Part of a small language model's weights.
Size: 9 layers, MLP 192 SwiGLU, vocabulary 4685, 1.23M parameters.
Architecture: no biases in attention or MLP, untied embeddings.
Training: a variant of Muon for these matrices, 110M tokens, 6739 steps.
Each number is 500 + 40 x the weight over its row's rms, rounded and kept within 0 to 999. Layers, rows and columns count from 0. Numbers have three digits each. The size before them is the row's rms in percent of the matrix's.

# layer 2 MLP up, 192x64, rms 0.187, rows 14-85, columns 0-63
091:496548483519492508474516492483492475495431543544483516544486454529442460427467469445584538519573552536546529555443515574498447504424526503494557459560465479511532551487496496538513485581505554
109:556504520430541423466530441537510482569543489464493463592562487507546496517466546484535518480566483516479422592516500471496497459475538506533486515541510585493455469542468448516484498524522438
082:457519537481486515466534481450541491506575532485411449473506524553576518500545474576461506498534424528412450485446493486493442524556514471506534529509401458513493537542532463479492549490535497
096:557548494452535527549471563546479488528457475545475508502497520431522522462510540421535501467488436463516470477580465467475502456469489556499471521476547505474486551521463528427538455497556618
101:529589518486550521468510515490517499394427444494453482545492562553476473431547514450547465511507551506530514427515495545581522467506530447436426457487522512494530516535525486481483472535504541
099:496518456524453560381528500489486503524491558482530493474499521484418529521476460515540512549524547541501488405539486486522459479508476440488508432464555544524488476398507541529546483424487468
102:435499474501582492478453440454494464471465503560489491562493472529464481501502394475500465540461517535491541451513520430453539536510430484513553535520489628539521520496474494506479550550492523
105:478508545490497459573531489529465474572353469506458472516461390484463508503485510442509516533540511471514478478509519508452494499458462502512573511563483527471502482459493592469549538518525524
106:533479547518488475490449546492515484440433478471511458438524584456474567479450514540505514596542487443585524536522474433496533496472431517516516486510513476513484496529481522586493552553563472
093:538460470567380510429455464470508512500448603482514530417486482491501453488538491471483552472466544515456492442535449469523506509520522545534510479476512454510569551460509521480515448557475533
120:495594580493532458483527507478538533525528469521468494538521507503495570533527449570472493535504508590452531507428578545547525498525511511486471512491437500454497580494505524519498608444512509
102:467509552494536518466450498516460499508448443582488594489521501418483559467573430537509480568455453451507492449534478474510462524463472490511462529482428498482526499467520551464530516422444494
097:503509546515494543505463518484434540531422495431520492518533615491512572530526491541497494519497568484460443463531476546523482467554541476538471526465423483575527518565537522488547517549494562
104:430464535517531550549471515490465511561431480464483481465509401524464483537492502477476506480440511496553493528501551541516453487386568470462540524544486488527564537485561538447561490481462522
100:532539465413469489505504461554562527523483481467487506437511453499510463523448564495576502460486519567499478459538521579557516467483599508450477564472571479553477541496467519520536507550472469
086:539540516515470480479462485508546455480514505493546519487570511403528465463492498469513576509512498520529489479499518473521498562408588465425444505448505462422443521449491561542449525485446466
104:498529487498539522494482576458495538511494589528541457506504519508505519431593499472499531565481486486492454470529547509541523495419438509482484558528401471462537532461520441423503476436454492
108:489477486501467522528529528509566422399483499451474479477541528570586560538474545417477490502498419514486503562516514532483481490439471412551502510494534498464464454487464534477499478514434481
100:526468498480533456582473476530482468485533491517440509429525505509557516542479553533506491484519515551550444562535570581487497478496560465491451436481573471531535579413538494537487495545496472
100:452550534477497555533505512532523590454517492498495485587503476484519436515466570433476600431493510485578484513479487509476490475474462507503521541528517469518550483488506422518465434544532420
086:546533511417464526472481403521537516499501469460436517516464444481471604481543529469429524565512502476501460510488522544574522543516514537509476413459462524473465473517522538569470528516484459
099:488466392417528487526481475468515488478496452494503544451517466432493526476488450587459491460508511501560498508484524493458423515508513408490440461560575475489476510511531555500520499556492428
097:460505429517510587513506512488450415512560436523517500497493389551496580466537506530452454496535495539494529504479503565486463490505460448507526459449468481467457527445503502454462437432512508
092:495537553495568427460505483514434540501487513469529533488523545438499478511501544541497513534422528497477509465548504525544500512440466526486507523639546525470540487519536512433559595541498503
103:490506475473537525481534496497517497486517509502541471530527441522458439523584490498538559548426527528534484542500553535511443507481438374465459469526457470506480463465544492498576463457408519
100:442496541563483476456445460439534504572433518565484452521424564465532506472505437482489505522543456471432475482514492483465511485429525532488464485559521541515448564509471480455463515472424535
101:482562503462572440550530499536494505568527504538495509526448585534530545511484547498525476549460497524481538463448499445495440520498432508451432524441469452484516482572429554459492557525490459
091:503502470568472522534484565498531527537434506513520530444452504521428502547567542515474476504532509485561472526463532532522505491548573536476512467458572565480491421539532480507557564424563531
085:489524524416495492522473428509499556472582539545563524465471513495523553526468474513524490523518415484513500516452489504501566465456450474575459449445559552431512532463458545533563473477472476
090:539470395526452497524474514457444542497580549481502431572558503474466470422503458522493528487527499546499472443511510550518476504464534584523505459466541559511510508475506462450520503461577545
102:523492540520563480418489476497473564485523471528522531514544591486499474518514558564486569502573560484524549516498476484502525502502493542572525493493527408529528468549469527559399512548536482
093:555495564525544477466513512563462491554573509487447464540454500576544490501531484593431451567397502534535484478471474457462492548464519491508511504512490479531514503494536517542435571523458494
098:534499477449494627434459446495492484484520484493461504491479478498512584393492497491521479576437498516494521430552502508513488493448529481450454501492488538472484532538489550513488475570408510
090:535493473480511544498523598481527524508498475497526486526473516491561491496584465530454508560436467425522465528491544531493492446609517498531509570479542555451438428576509510509502488462453507
102:546484570549534471483552478435490459491537531507536499507511595560467604581478554497513420513527541515492515543411451531496468521474541539462454546478509479469503470500490477508525560481472494
090:509481454468545443546475500440509541456499580464443588433489484519528433460451440546558438473544519444485549461484495524501504539541511477494495494527476472458547549501547476485449455425520507
100:542449539529485492433436488496493512447497468488438485567463484496520523513539567513494571526486493476529473502507522500490461416491594481485577537475559591506564564536497565499515501500451544
097:527459502551450514495531550381476522468529502498490464567503526537481484453493523461447582443519568553518472544512490552514593436543462483492568469488511557471481524508508459536495460512452497
093:506453534475524575515535522516505470473471505522512555439509537509475540434552464462495425495493486493440524544478492459464467407571510526541480573542475604543486534516519449453511495523519430
100:549526462451426566440447433463587490484493544550464502473543527483549459437528482459536443457516491500503485429501445498487543520501484510508416487457514450522501469515522514508448521542433438
098:484458510528481528538465505477466450446447481545504495535506510529488368546518532484526549587450517513495526500541514531584502507543456531511486530453505431461475476443492487464596552509484553
101:559432541606498529498465461505527525576501466560521534533401506457463485525530500488487548481494485541472541534510488496489514431549523496572528495465471511458432497594447453472504494475535512
085:568488430476459474517507477487601563501544497568481490503574450502470551472513459516505505601513480491484464527497500409429527575517535483472416492528484506503490524490473497436497519522453528
099:517496418462496462396442545531497479488469513489504535502480512489366518522539443474458481546474467487508546448535536511519532506510523525516505445451498488476430609524515501522491457461547478
101:529486468553516512502587518532514461493455445497526444568509484552493507590475471432401450492531552490556539498536484510494464481550489476542539606483526522513466488524501428476487566507487491
092:486516513515504586523437500526485593470555578479474536453460505477499447521464461445496549465540517531519460504465525506498545522577525572491561515421446473459487502501458489483448435469490440
098:463491542438466555515481485434452499552466544540543469528490520479533462578448571552495597437490528477455505453560523532501535444472532468528543465495502496458495482519521520430457506481573539
090:471473453458432540510490520484521520588492547560516595525543547494509462467481491541499415501515455523508468489424488502467541421478494546478483490536507412491482531486415500502501490445424511
104:575554501475554547525509476484499550464455499521489436439520525513505540473554502473564526522535509578515443439537432491529526502495529470438457474473461402465589531534464460519467490528517530
103:565503538546513515543489447491514455498476513547523476466500509541547604510473522454490468504462449523525543541531523489445537466454494417445473580513480509480570495521508527517505502599446415
117:471485559513441504520424440492483512495530501544442518481503506468517505480507501481489484481568481486452490481489483505473444494529592508451453505484501487548565596494575570442530448494407425
083:551500500507564546513493498530514508495507478518549482530445530581545464452484480456562469542431604434529525482482519435547478521530451467528559495483443516497566439585499560493505471498482499
103:518443465490533522497453553510390509496487422537475580490523510515453499413504491519489459513554462499522437590526523508492443511558442542462458519508563574507502480530490518472502523560487471
102:524538481521486488485518476600505534545548534488501518482526527468472522573532441541482572528489531462486485543538500491524519605438448451487454527457473448581590475543455521459534477487511483
090:460522476497493471554491499470456457501521530547528492502443466589502459508483499566550511486568514504479423531539545521524547543443455459486474493411549551438579542512499519449460547459445492
096:511511528537535568509576511487478546501518471437438460506540543535511471555501583573446495509478512440474547521566432502447488532447518435509541505441514526544488512467531496548516540546439549
098:426477535423489510511478499539498468528503475487455481513511455442502490465453520468525484512545509476526527531499523574467557603541514544442451454452458520541382511528491519509469571433520483
100:457506599544525491407480516469440511526461483493516508513465554470541537468421488456518453471465470468553542510457456514526497413493541535508499468439527472449483568456458532435449511481463503
104:501510513494559504518523458471550513498476429480442440528472504542437567483459508499523423530405556477516411596448485500515518473546524491472509530458556498509464498528501546497565469570505491
098:518570494509378457594517544497515511547463468513530527446481488526469481504548556556525506457500474543506421512515554525536575467491554485567411458508490462528458506491499521471528519471521504
098:495516515549430442509547548528540500459570532489505500464515566515542501514546480480438525475496561513527557464419542542513489474484468455576511489508555511543420526480541475523590531447516442
102:465484467520483520523526477510488503473540486492469560517530514575457585545568516527407460455484467564542471434557491512504559499456559519487464486407578532520556481503486499561523456508501483
100:461520468496525505464500544510465598466583508501586498507523532531566503532592490476561505572487473504553504461509557465478524490509527451429465521521453454528456535520492526529467538506420548
103:544435503397516436495499513566504503531527556519485422615519568561564471475508559495553495542443523445525478444486486522505519470485485547526496461467469490541479517481554494529504544524492512
091:513534573521511567487506495532410491530542498504464546482473516509528561475514521571579461495504575512502544479408469489552502492436498440532497499550468500604463428500550473519466511488500518
108:563491524557411530428562534500512497478506541507514506459550550528551494462497552486459548511485524538507603531503491498556547565574455518517531495455536484535514515555508560481509468450578506
099:480500470418533516553494557492506534466522440483519456528595495431512518526553473473474537478424483505515492527473524516466498491472534468414479545466474434492392478461462477454439551477540509
099:484549458555559474431496447535483504390586579430455488525495488492459477485491486519596523499478477479504516501458522514483468422456564561535480534502528524526508453568485499520532497523516510
097:527569536485489395445539498536503521382490498428555445571546506550552494475496496484462469501503547494457493502499518411498552480506456451484501532478510476452523513539486524530432487493511558
112:511602538516441491504515492481490535470617522438555501485514475441496488458560555557505506499452516515473552488521554519539533428527500434464514466444500567546496538499541458524500471474478557
097:470466462516497491487479504513428505481506555519500570511506452474507474460482512477495518498485602502455446442497538491485448399545492475571487503593491530567531440443488450421493509479517437
102:525518494502550504526499480455504400510546500536477546483443502442493477509548472458543474470524412529466424559460440486526407447471501500454506483535486510500487447457490443539565523570546498
# layer 2 MLP down (transposed), 192x64, rms 0.286, rows 14-84, columns 0-63
085:476520569470514464480503540451427569471509434488503528481502497493427547466430443531529538423520503440530506549545447537472474480521422492493486523516592474520494466508527544413496469507515543
100:521470516521552440440547593483497461552517507521485467506490560437477478477522524480503480583532523523500425591490504466450440520532463522493458499503462561529484410434522499496552463523480451
086:490451477492496489415523525502478535483457487395530480419481480425510448513458481503482457558512485480528520475453452496478478520455494482508531438461461464522525423505520487531522490631502432
103:475496495441489469483516560403519521442494445501529593499513446465498475528518590511532530470453506464459455497492501495476455429491532511541475588580500507446529535465433509488554512535454508
100:478456511605497508512560427483549487557473506562567475485503497495499510487484500512486534547526450501531523484553525465430516488561422578485475441507495476484531566452545476536590468473505459
097:518497455471509501512512529515572549562527444494464427532492511541523546492483528431477577471545419507521533431561501433499442472559494492538470523542552485580566483463479454461490500507536478
100:494529489459591462470486538463550522543442509512540431530449440496520456485495502493445520509515450496545556506475556474436497532499503459512456443477529553486510507552593441518505469597448524
102:468428539463505569506483470510551488559520489512536495471436419567451501468416528516534485441506434441532561518484507494511503553522527539515442481520546461477467527528469524498546556583519449
109:445488527497429503521479502536458532543511476433536529520450527460522566452498531475456482474437509528537513535478464523479488416547535571518464440538494521461448532400524541446461455466464445
107:574504498536563565503427520531492535460470526476516503457482509562509572475533471536443465490532531511583425491502527457498574544428457562483550495541481518514500466479516512496507419493490576
116:439555500513508439505398527492505479474595449520486491444470449535522579567507408534502499550456514467484529480472560476566481473531471487517519504512481453480489543493507536452459572452510507
091:503471514465516504472540440495547470466491491382570518498472507505483496484378558479514474501533429497554521531484558521500552533482487502455447532526499531489520492562599493565507451518509461
106:546437493477423566517473493504503510518492467535504496505536445494524515529526493506524481425524498443529449493463438471545559449460488528504481496426577511407460592524473468554528445526560491
109:508479519502474588571419499565461530479453493523515548499452445473500482560462497471501504533492522472522510503532505516507486562461547476379532441536568497579443537500471554503524501543513540
090:518556493561515465505507433497451493537448475576516448486590489417540438548407550525514502461464533491468512456527468473520500523485476494472516480498528465569475498545443442482545502478460568
093:464523529486497510531465478516502498505468510489473468518469457454545525502515602502514528509526448541524562538463477537498450533460545561418439458467446508537549480504499602495588446487487418
108:485518437458419505509531519551565469539553546479516513509439502454508572570480526489550568554498479503417531482539516444479495467495572507527489437561460532447540504543491426506498491485467523
093:481525577501469526448493546485502566524429533430535459511461506510533414433466534538437448503471479509481527457454504513445534495522502471450501500493502508531522545540516396533581460553465480
095:488545515463587506513533534499541505430472525469513506524487548505454560507499481468494530471527436446523495427566497507440553408464483455541490487489542451574500475418505543477420483549498483
105:471553442515503534525455530574527476558504552502567463510442509530542472460544494445438502550493526498551584545546491473411469448528485544498522482531477523550541533510492455472520491547435438
091:505494588543571474494486446429589553530506527541449481536528521474501459490511476435503444511476471517546545484460544476477557529543458508499564584506594436489483498486462545534498488523515494
106:513514472500465517487594491536574551457547525463457528500491520528484550483516468491487474583414434555453485501432502526481571542470593472453493545500508543562520466505447470488463454508499522
097:502505585519458530489516472522445537485477502546574485418496496569490414499451490459429421452461492516525470529452581463515524522518532513527464466509500444514481566516469545546456536549491531
088:518555491509498517514558544520558531537470465470472522491450517522466513428486536543534450507416446543577517444441493510537563429514461515571500520545490534500449441535433458543480517438512507
106:523483436499477551529518469483470541458469488465506466520499555454481508470489466456468568453429524497464484428485518582436585473450470385507432481577512496521487469485467479499530503520459515
103:491515488522450549416498427512443549527525499433496550519463475463498471476451457454506451451559456460452521475532516391511493572477519543499498551542543479533512488456547550488504503542428518
104:505497577486485489524535498525478527474477424478491574468601564450450541499529501543475523489514500490448532467507481507535491477458513529485413599495430504518492498444515573493583476509547459
103:540515525512590517520541523502457513545386493476458531495499463452553517604508501504474498502443470499545520442504458486540487467544464523521546548538540566470565525546510466468502585504511540
098:523532465497497578536465456554472478464581539491523535475525476567487451416472453458484525560488567506520480519445434560454563496523513479524505448526505463480533533468465465529462580474451464
080:448518592479490550523436477499502491490496477478494450524491467507484566498543432414478529521491536488489548498531509439502449511540435486542550545478583479544475549532548466480499567416439510
115:522500495587513477535516470499488478548494502483431509481487480439482430517428470561554590459529447428530520482596531518475538500494463564556516468484549552521517540509475452547464524552512488
092:461527437531501545501590465521500435504428520485520544482512555554495581466455514508520542448530492474420552490519504516559456509544489482466437570487520504502528529516558425555484502442516546
094:518506417603490444491486490536576410504520538542523530526515501445465566576460487545431537539534472483476449512551507518502470472509417501520484537450518511474524478461536557535533465479503500
093:534481483496505500474492554570499464503458517546525493544423488449515539521453496444394508486434436496503518459475479498542549443529569471493537498528592556488483483603467496481517549479517470
101:568492478489490520531566527551454475479459533459444494547517535479523513481551494473441526458563523458509505498464521561551489522526472494526474567456536440531525425466445398560541498537503430
100:537508499523519521494526466543525523540538489471552431498512474528448543454492481457507483602535467516545470476445563475490459495599505473500483523459486503570529554402541458534587538471477498
106:457596515511534466537475467475489548522477528454507464460445527526483555539465489477504534475483474527421508509428520492490498545497590468555488551470612462460478495515569497480510562461435494
092:477502497455503532531496405567545520491446536549498483476501424499481498523485551510522435527491507444573525461575471415588427485474459448485504446457475514458511540451478515500470507496552475
092:516503416520539506454485457442528564556515475494458465497554428461517504522458544560500492451446497524492504449516544558512485494471404515479455511547448580515453422519556487473453498463510521
104:454479565585427452472468440484439557518487507594472470515495483420505505554478527442512512519500562469441520461533549548542480439481493506512475569523512512471444475449490531508458507482546530
098:497540534486522513486529521453452598572512516468466506550526477528453381492484509499444452503489489488499491526454476545499506574457495437477473524496471447557442496495439594519509442492499554
102:468516536512474469530531559481525541450519466484437495502490482520508490473550477543581552503542485554430512509529472551550505535480582505580500488474491499486562535506438512466436515595559578
101:544476486495493461531507475530531521459586522552513508496508536562455559468511442467442539507482488453496479437484505522558474583531439468498536505437526513464464447480461532430415484562433527
093:573508437449504540579535419519439483484492481443454552493533543503554407487479493519526530499573530495483486493463477543436550494450552531478500469482507507485562516496488528522415516521460564
110:497449499510554541522527463426440559467541474502436492497469517522456485500489499523488561492515494446544461482586543532538527499448494544516554449526536537547548377471426486494488527514520445
090:523505442445530478521512493499530480489469510477530510471422531446556393492479523535420442526548439531574508534446510500532548523427525480536442482425474533483490471514531508457440467495551478
104:501448545539434445516458460552569546504514427464466523478481451545525486457461567458498546523504626516540484497503461513472482444486525520505543462479487480577571472514458484488485547468515534
094:476418525533460448423541523489466566512516449527491489567499473507515463540499552533530482500567505520576472523477477490452591536478481540495459490447451458553554538505438465533525471552502436
087:541527471424523509506473441455546479522460463539471566535530558550517417518446528515443458499458461525472533497475539559489505446467486532450498535478479480515451601511496578483445501567500522
114:540547561474526465507558482535497530557518472492434534569489436582459429528478530492515491492541505548497472487545529500533446467385511430464532527484454427499485532460493475515454485531471540
109:439462514533508578487515427463505509494471484557445448467537467450527404481484513520509525489508519456486531430494456523502491558467503565533504519455510512449542481476476475544474542624485432
092:491473532504485499475492468505495523449549528431532490491490606516444503439458540521548497530539433592517430502494526619446536474520553503481507541519487446469478496478486490498532519567458447
097:476499490472517520516422524431493536478514489488520454489595521534523523525532460435510447437435572413506526475504456451474493529546438474447521504543448532529504469523437464525585506482521536
105:562526460494500501556538422536506505516523505482485504516456567467528599458573478474447485521463545513526496458544488447486493467481517472477484460540517506512513570528451484450575594449462573
094:569429501444551550523499561508530506505485520515486500492499451533550445481526483448446481451447556487444425534525552553573470446490451464471498456448461497540492497520480451540441497443483441
103:535468619539501512570481516480453480508507473485482406494454528480555476509561616467467493561542458544467539467461474507487545498435511457557486507466495541465492453541505512503444516516490482
092:482457516547501465546476484542509499576530550527488458543533472474532550461518560430545537572468501491522534542570509422509458526518444550511561469516510579475526446523470546501480479417499545
093:534575537478492562432525560502480594473486515448535512439470514466536433411557470527501466556447497519447555547492450524472477541495516508484469490581487522535492536490488540496470450528545481
092:522636475478550432446500504522510494502478453488499478437480480525507491513499475496513524569420503524456452532520507542545471478478513408513435538559488514526519511503565491561403508494467514
105:447529546445494501562498458461489516497481482520527496527433535486435543542476554517529552424507471545449506470474549488598527484540523577552422486466540523487483466512526484518490557482590536
100:510551533512574503496526489498403545542482456502559469475435542506469506536495501520508454499487515540551491504512515440549504417545462481545511503507462564479449453405502507440481520513581577
092:596527513458590526537515495476469457494467562565536519460505501550519504470516496550516504517457501470464442479534460451504547497541578492413487569511429464508442478502466516450481499445554528
104:565472537487487430412552456450504480534513472455489496543455476467451486543512497498439494439425504526465457502481519530546490438486502478498473551508547576449575491562529525581502469452527491
094:444530463435440496522502460521535482494579509529542546560552520553435553501494486504501546468497424455537532473524491525600411480474512505538537520521511507485485523582458463486449550482452504
091:485443512536491436542438530451542549505403456448514485511477498519518473545444520449447517522490473540499503543535556536523516418524466600559502550450494531443554516497505534490462483506441519
106:507459519478541454506472499478480552400548476534442564509543520509468518517464509510472504484449474522583465518527600567517505553526521512571544490504478484529430494523462527430457486412522491
108:474501437410435518456492503492476545455570499496537489419431511533513476492577556481499538486494483490470516486433454522412542487508550451477539492493400484468510471488446513551497502440495490
096:462497527521487540383469504553429509499518522484467547466500512419513445477503520525460461489514463515497442540463475492466516503441538537532538485572476513490500489542551500561587460600544474
103:480529497548523447574499497529504470505525503504506457482484516490398385552435527560488444517548527498489539538528496470459496566459465482501416503464532503542515568448523492520410495498537489
107:488507500475509494561539452489446495491484454485486477494524529554535596521479516466540546519416525469488501471534505518506502435580435446545576513553456533492466483462468500429448436414517506
099:533543512471437488513477536450475544504573488494447501494521514550488516522536496492527526583539394469569544565474466534560472517426495535488485463433523542463512480522457464484437415508482483
# layer 2 MLP gate, 192x64, rms 0.208, rows 15-85, columns 0-63
112:532473468503548533435527570505488492593506457537546548453447515490462405475444519486491527509475511468475505512482412531511475483483500516449515459528512517518491549419484464514622496550529473
089:523349513520496521553563516500550489474475458536519517540490479513558543510516568441460522451522521454481522543527484514528534511499443501490519547418553559563494500567508518508450451480498471
094:510535459515504457437505510537505471510469518474510447534473382495479532413489458550467519547446548490522521507442571521536527492533506499571509375484455512520517486550558529527459513488477477
098:465511475511482486460578524511517472451464527506513496545493497532483489550548578510494529541470586450538576496515520496564508491497479416487417554414545505530471437516475542507587488471521462
093:499527500493486529410515522429491459460532464490499429460524499459442516512523432461524481573524547560419522515521596576489519457542509539477430477520500435488510551447502487528522520502532459
099:489484530521533473428431489497483517531458527482485515549484447482515507451532477525531485509480447562428453482487535437438484430506537472531460438488452575464527512581494505408475555456444515
095:523450491522505526581533494421477480447416506509480507469424463487513482391532531442511458506478545471455519444422486528547472465481430555494531478565500495488514551483474495441517503529530541
102:462535474502508509469476526519410577539494485443523490507462421476469499404501493546549487529448546477473577439491472531433487522549451481501437492517488576484491470499503513488513579504578483
079:543550446468547467554438553474521518552460548510534446557500557488535545525465573504431456512529519494527474478508605485537549538514478546528563494493442515548515495460504530502428543495531467
101:474419482477501513504468503500473449516430482494457472522516543541432448457527498484429454472432499535513481470505483501500491519461509470464478555578460600493565452566546474437431461525521535
092:454467449549517449527446516507516499552546477532524449560463518478467525568503492421516517457498534520504462479413486472489506526563509539504487475452430451511485473510525485366443439512475482
096:477478453435446530574575435529526472486504522526569495566544511481502502427521506534461521461506535553492454502396511451481523438497456534546477496479495514478468482443455456443478420516497503
107:513544439470516505528456490506482579524494517539556546558479410476463496508526515474411518510501527560539476506538534472485520493486450526488531517473544509601525521579456509506485494624535495
089:484459523573512539551457518481382500477495501486562525532472526461479536493506511443555510533510525467532458492486513434486480501389388463546491503488484486523523475515557514444489557549545508
096:464513476491524553446476464521467496473534451472443483440456470510550555530543619549522439512518502491521510458497527492505471497465509597478533528482495494523562479500483554430612473494460470
094:387493521492487520548589529436510527408500525513508506471538497523516514481457481487483418436546492493518505510524453499453521501557433444482487553486506517560467482455523549498575443485492435
108:486465492551532502470507536487491512481419471534552483547504532545466437441500487528475523516433511451561520452531544514577464540465433519476588514482466584577497479556527516509468478439528537
106:568520458478549506510511546503511456515483482499502519485485545513477523523516533483522521505537469475559472500556461533452634506399558463439454438395537491494527467507471497527461519559476502
119:546487427411521484510518423523524524469522430557503486571402506477530454469454484500479506459561505497519489485451477506406489552507481490490480476452477517488538498522532466522407464547442526
104:483510490521441537436444462494489520490550464517492550506531478519535558407487488528468483515524534583427480426543552545516530544413462524477473458492512492486421542475529456449521492502432465
103:512473522445444486499536524514493574487497460422531514538536506502581495432462495472452478478453469487486441579437450483399524496469533465476493541547548560506425473471511488506532485433476481
102:481529469473549458536463458583482500494502511532428493534489514414534521481458577437510433548527487539474491527500581506433438497473475501469518500542490479512531386499465484517508523495587498
097:496503472478499442442510567446487558494495467485461491541523438540471539515526480468491467570597489560542488528463552534493584436510527453533481491401480451525479494475488444543496505446457529
102:438479565502477529448492468535429515549458399519563520427507478558475440518482527495546461492511471482471425534506440516467512517502568522452502513391532472515482544493569509482511500498479471
097:522418424542405525503483549502524473522511562550518421405525514550529533568579490498482506519474506574466485474476484509477505495514476496544497465474434505452510490517504489423480467437472469
097:519482426482549530454523535568459523465503486428431513576530486522520578457546458489484442557500535519480463484474499513476531544517495481525514372519501518505521499507461455568478481481413492
092:472487505503495508502532558540572479516466569445483573471507479482632467511465504562491493475522567501501511490468413562579475498520482512512541509553532567490459536511529413530483511496493505
114:522397528533489427496499480486510547500529473494501448480466548473603521472509498472499528499502470485526471552446521470478577480471566546518505500511468486511526450505511541540583547625488460
091:551470474556482422509491526454503474469513589496550424604485505418479481449469457457578548527475483503462484487495469545525519455507501571568461479473482498519514476476465477530510515515565545
122:495498404567548444526531430446497561499462545492463518516544462556532482510467497470575465541544545513449459488486444498467482505472564456523481495510472480551532440517429514531454523583492524
096:528449508436520504484470480492553494494567488483536463489540471556475384520554463466446398522458522503537531511489487481489561495516540538498546515537513504536497460508426598493469520578477522
101:483453497569466560361512474493483541507483553580468441538469514515497479475491472501620507488536530512485497510466486463563480486487523506559477465493493507514587497475533556491497451498444523
096:520481491488526485543487488454479426500484545540498568469437514452488444490568510533501529465522527544522479508602481565438437439505525562460472505515447498520496523445524456516531417516557567
090:482476480535516521477455505474479513403479532453538508446570513520486478536537501533423488520558487464525512562493471571463512448480509505516566476536578531484483537431547478596484526478470416
098:563444463514475469472507487481505513527572579498494470493533519423513533470483481463515503534518578496455481457529524497495560454518515555484442532533426457564486460463412461410477437515509527
102:549462448538411469581495507515542537555490542518435459483552514553527471458505525532507469556456550444449456464447519533484473458553528552441482533496458524545487517468528524497483474547569552
096:496431504535572471473500504476477442509481501536455501513531515397496541504533444519470529545472517480488550541501467557577476595485477527552518556453509548475513424495460568463544451526544485
094:532476445503487466483527488373469501545509495480520490497477490556518461549511505492459505468506503533515527506590546532565476588469520481494463421544414466459448519432521495504520528521571546
090:509403581555443503525464550514434519510476509490503456572441478490525520584429553491506528450502506527455480522533542576513453420447491488496493500466484513486465467504503486512480556507555562
093:552528460464549470477499503444549486460494454507567478497510485590488518577454508475440472498525472462492444483522474497479468589472507536490588492567493602534453483495476445511461517510495434
100:493489495450413426507457505533515524478504493464499498441548436567550483509409543534470527516536470473484516487447499491481557528524515467568478492392489463542536482492487590562523508494504443
098:580447544514495442539475462491519585572420509499479509474525500539521525478479520593497537543484484555512424565468485481480481463470531508461411454513493460514512512469476438521563513527511444
095:441515507407426499496543445486521486493491533448571469489501449429535576494505441547449504437486539536497497536450489478423519457501528520509397480500493453487500465473530569508500447483515477
115:491493472480511521529468459558477517516486478487550589473536477520480447455502532533486577506491525500412445452471490528488569441497508504481451480490405452478524538450469471468453426451486409
088:484506471461540541507505442445465468536503527458484435523554555400456500466435459555483492568467471540557522468529551509537445505527490469492493484457499503518501587528488535543495430425456466
098:537419435533531452462520522499504474448453548520511510525493564472401441464513474580463557547441428500539473473451490458514527527516441562532454547519504452520491523460514509493555480485527495
094:556507534505522533509484482530567513489458478435620544547461497460499513448496538486456524578430492467466501541566547478449495504488489534535439505462501559511497549551509434478547515506461429
088:477503511532533507427504578394545496495540533465487518535517516540545465571433493509428521520555495495480488531534566479416499473501476568494528553516576545514437511502490454498476550514485446
099:561463500505478491511468517523460587521466451507476558523488552533512491510566560486497417533553462515527514427509492472473543523392510481453528452445486423444494517468509528565530527511477560
130:550499517472488499499544507537526477527327452425502522482496492518508484500467465484491515562465494563516554416460486589526574449483510455515508516495514477530447485501458471484468493463482515
101:440484513563511515549551531509468506452500469456526468481505455519476498414552529552463440482529467574562491525561471466553519557558515496501543479516509611476513481498489506503581498502555565
097:518481466482541489490483595448459542461483484515478554514527560467510494479514390517519469533486505461508493519503517463513498500559409523541494548438472520464428531440427499441485529475587538
093:510459532526457461524466553488514535501518424591507500514520450498539429478483491536554490448520523476444503444430492510489570504519552456480504444514455477510527523521528573491452552529584586
087:521574509486526513536473510525528536520505464519555428512561472440491528490522505495439509549436417532616507566411502490489455520422510508540551484452508512501483491504518489462545510538464557
092:580431553539508458524486472481467474529534439486511456524479515476637527478543565474524573515495514530446566543485461490518523518512437473507497481477449487506462499456465494546460490567556531
090:478454558467502535492502564482513484527484603511488467539505538462564430493462484461462569477511615507531495574571518525465510528497487464526533473523504579489500477575480471540474504457470461
094:545485495481568462533540523471451514447503512484503482486500452489428522477531488553495516606463554473416409458504551545527491444471466464547498490567461537466552505528485530585507497535470517
109:478512414505459476479581506470457575447533483490482489548463488525515494553463479483494494444510541429515495535487493419417539487524466433490506457502433441492476597484528542550468518525514456
110:556500509442502524471498499467454548464506407444411487528506559552528487540455526490473500539429557503465533495540416513474576551487540444457459517469497494462516462553490535519533450554495528
087:518486471553563574514450540529518562517462495448486532542499491496469537496474549503498559602478502503538470479493428498488465498468529473484494540388563539528535514616501517477505532487538464
102:501521502511533562488502546453488505468527520527450556529457521550527584572407489464443506529558546527517483477512586487444568540499465491563455522423538488511488473480440523520538506470530545
092:482506492550471545515627433497450458456506481493482460506462509509448549507480543471531517499436471502497501463526507481494579434414513526498476551476479519536516580499402551481510464451483473
092:495507464512487506542491528510503551517506567532562548524561504505533480566501552393504482540527514511533555523472447592537550555465489498558583491512504537487478503536498486562541486540489598
081:527473497553490522495536582452570462546519593562494588506484491571512465499529476434519464504502515519439463504496498507555502509453537469501508489491465557500458466517498458517563375495477494
114:500461456505536471529444575519483473552412490473503436512528500491422535518586551485464427572505508432486498514491511517441465543501512490410440548479465541496457455505457503501520542469505463
101:459507524572539472500425519516436466475523517535546553476473555501516445474514527436494516488435533499494516438483539517525528467449509567433491467448484480492590571531415566539506517515471476
113:572489513468490497430473504473496517522493455528447499561574531419503451503452496508554491502509558562476514534489499487451518539602579491536491514471578536495529505508513597440495498487439485
108:496490401511531497533486535489405536513569564531541458494407454514496510509539506540472539549488483533504445553512528559487509528516496500421446424484515515499559491460538521578497452488517465
110:531491539523538460491471536449508492482448442551500538449490501509462523556469498472484471507480432468462474483478553460443446535400495581436436490533488447523483456460461424544574519477478513
091:513508493532553536511548484527474471527452477538517486514520451541589468434587548467443523513446581570545488445487515526507521422544534449556520497484573515507523499452487526478469498447556515
106:453543503572485498503494466461421515449503513498489496468500443482487501487467518461536503449507492508468507629478498523489562522546541606472528563437473587510528503521448543470548461459509480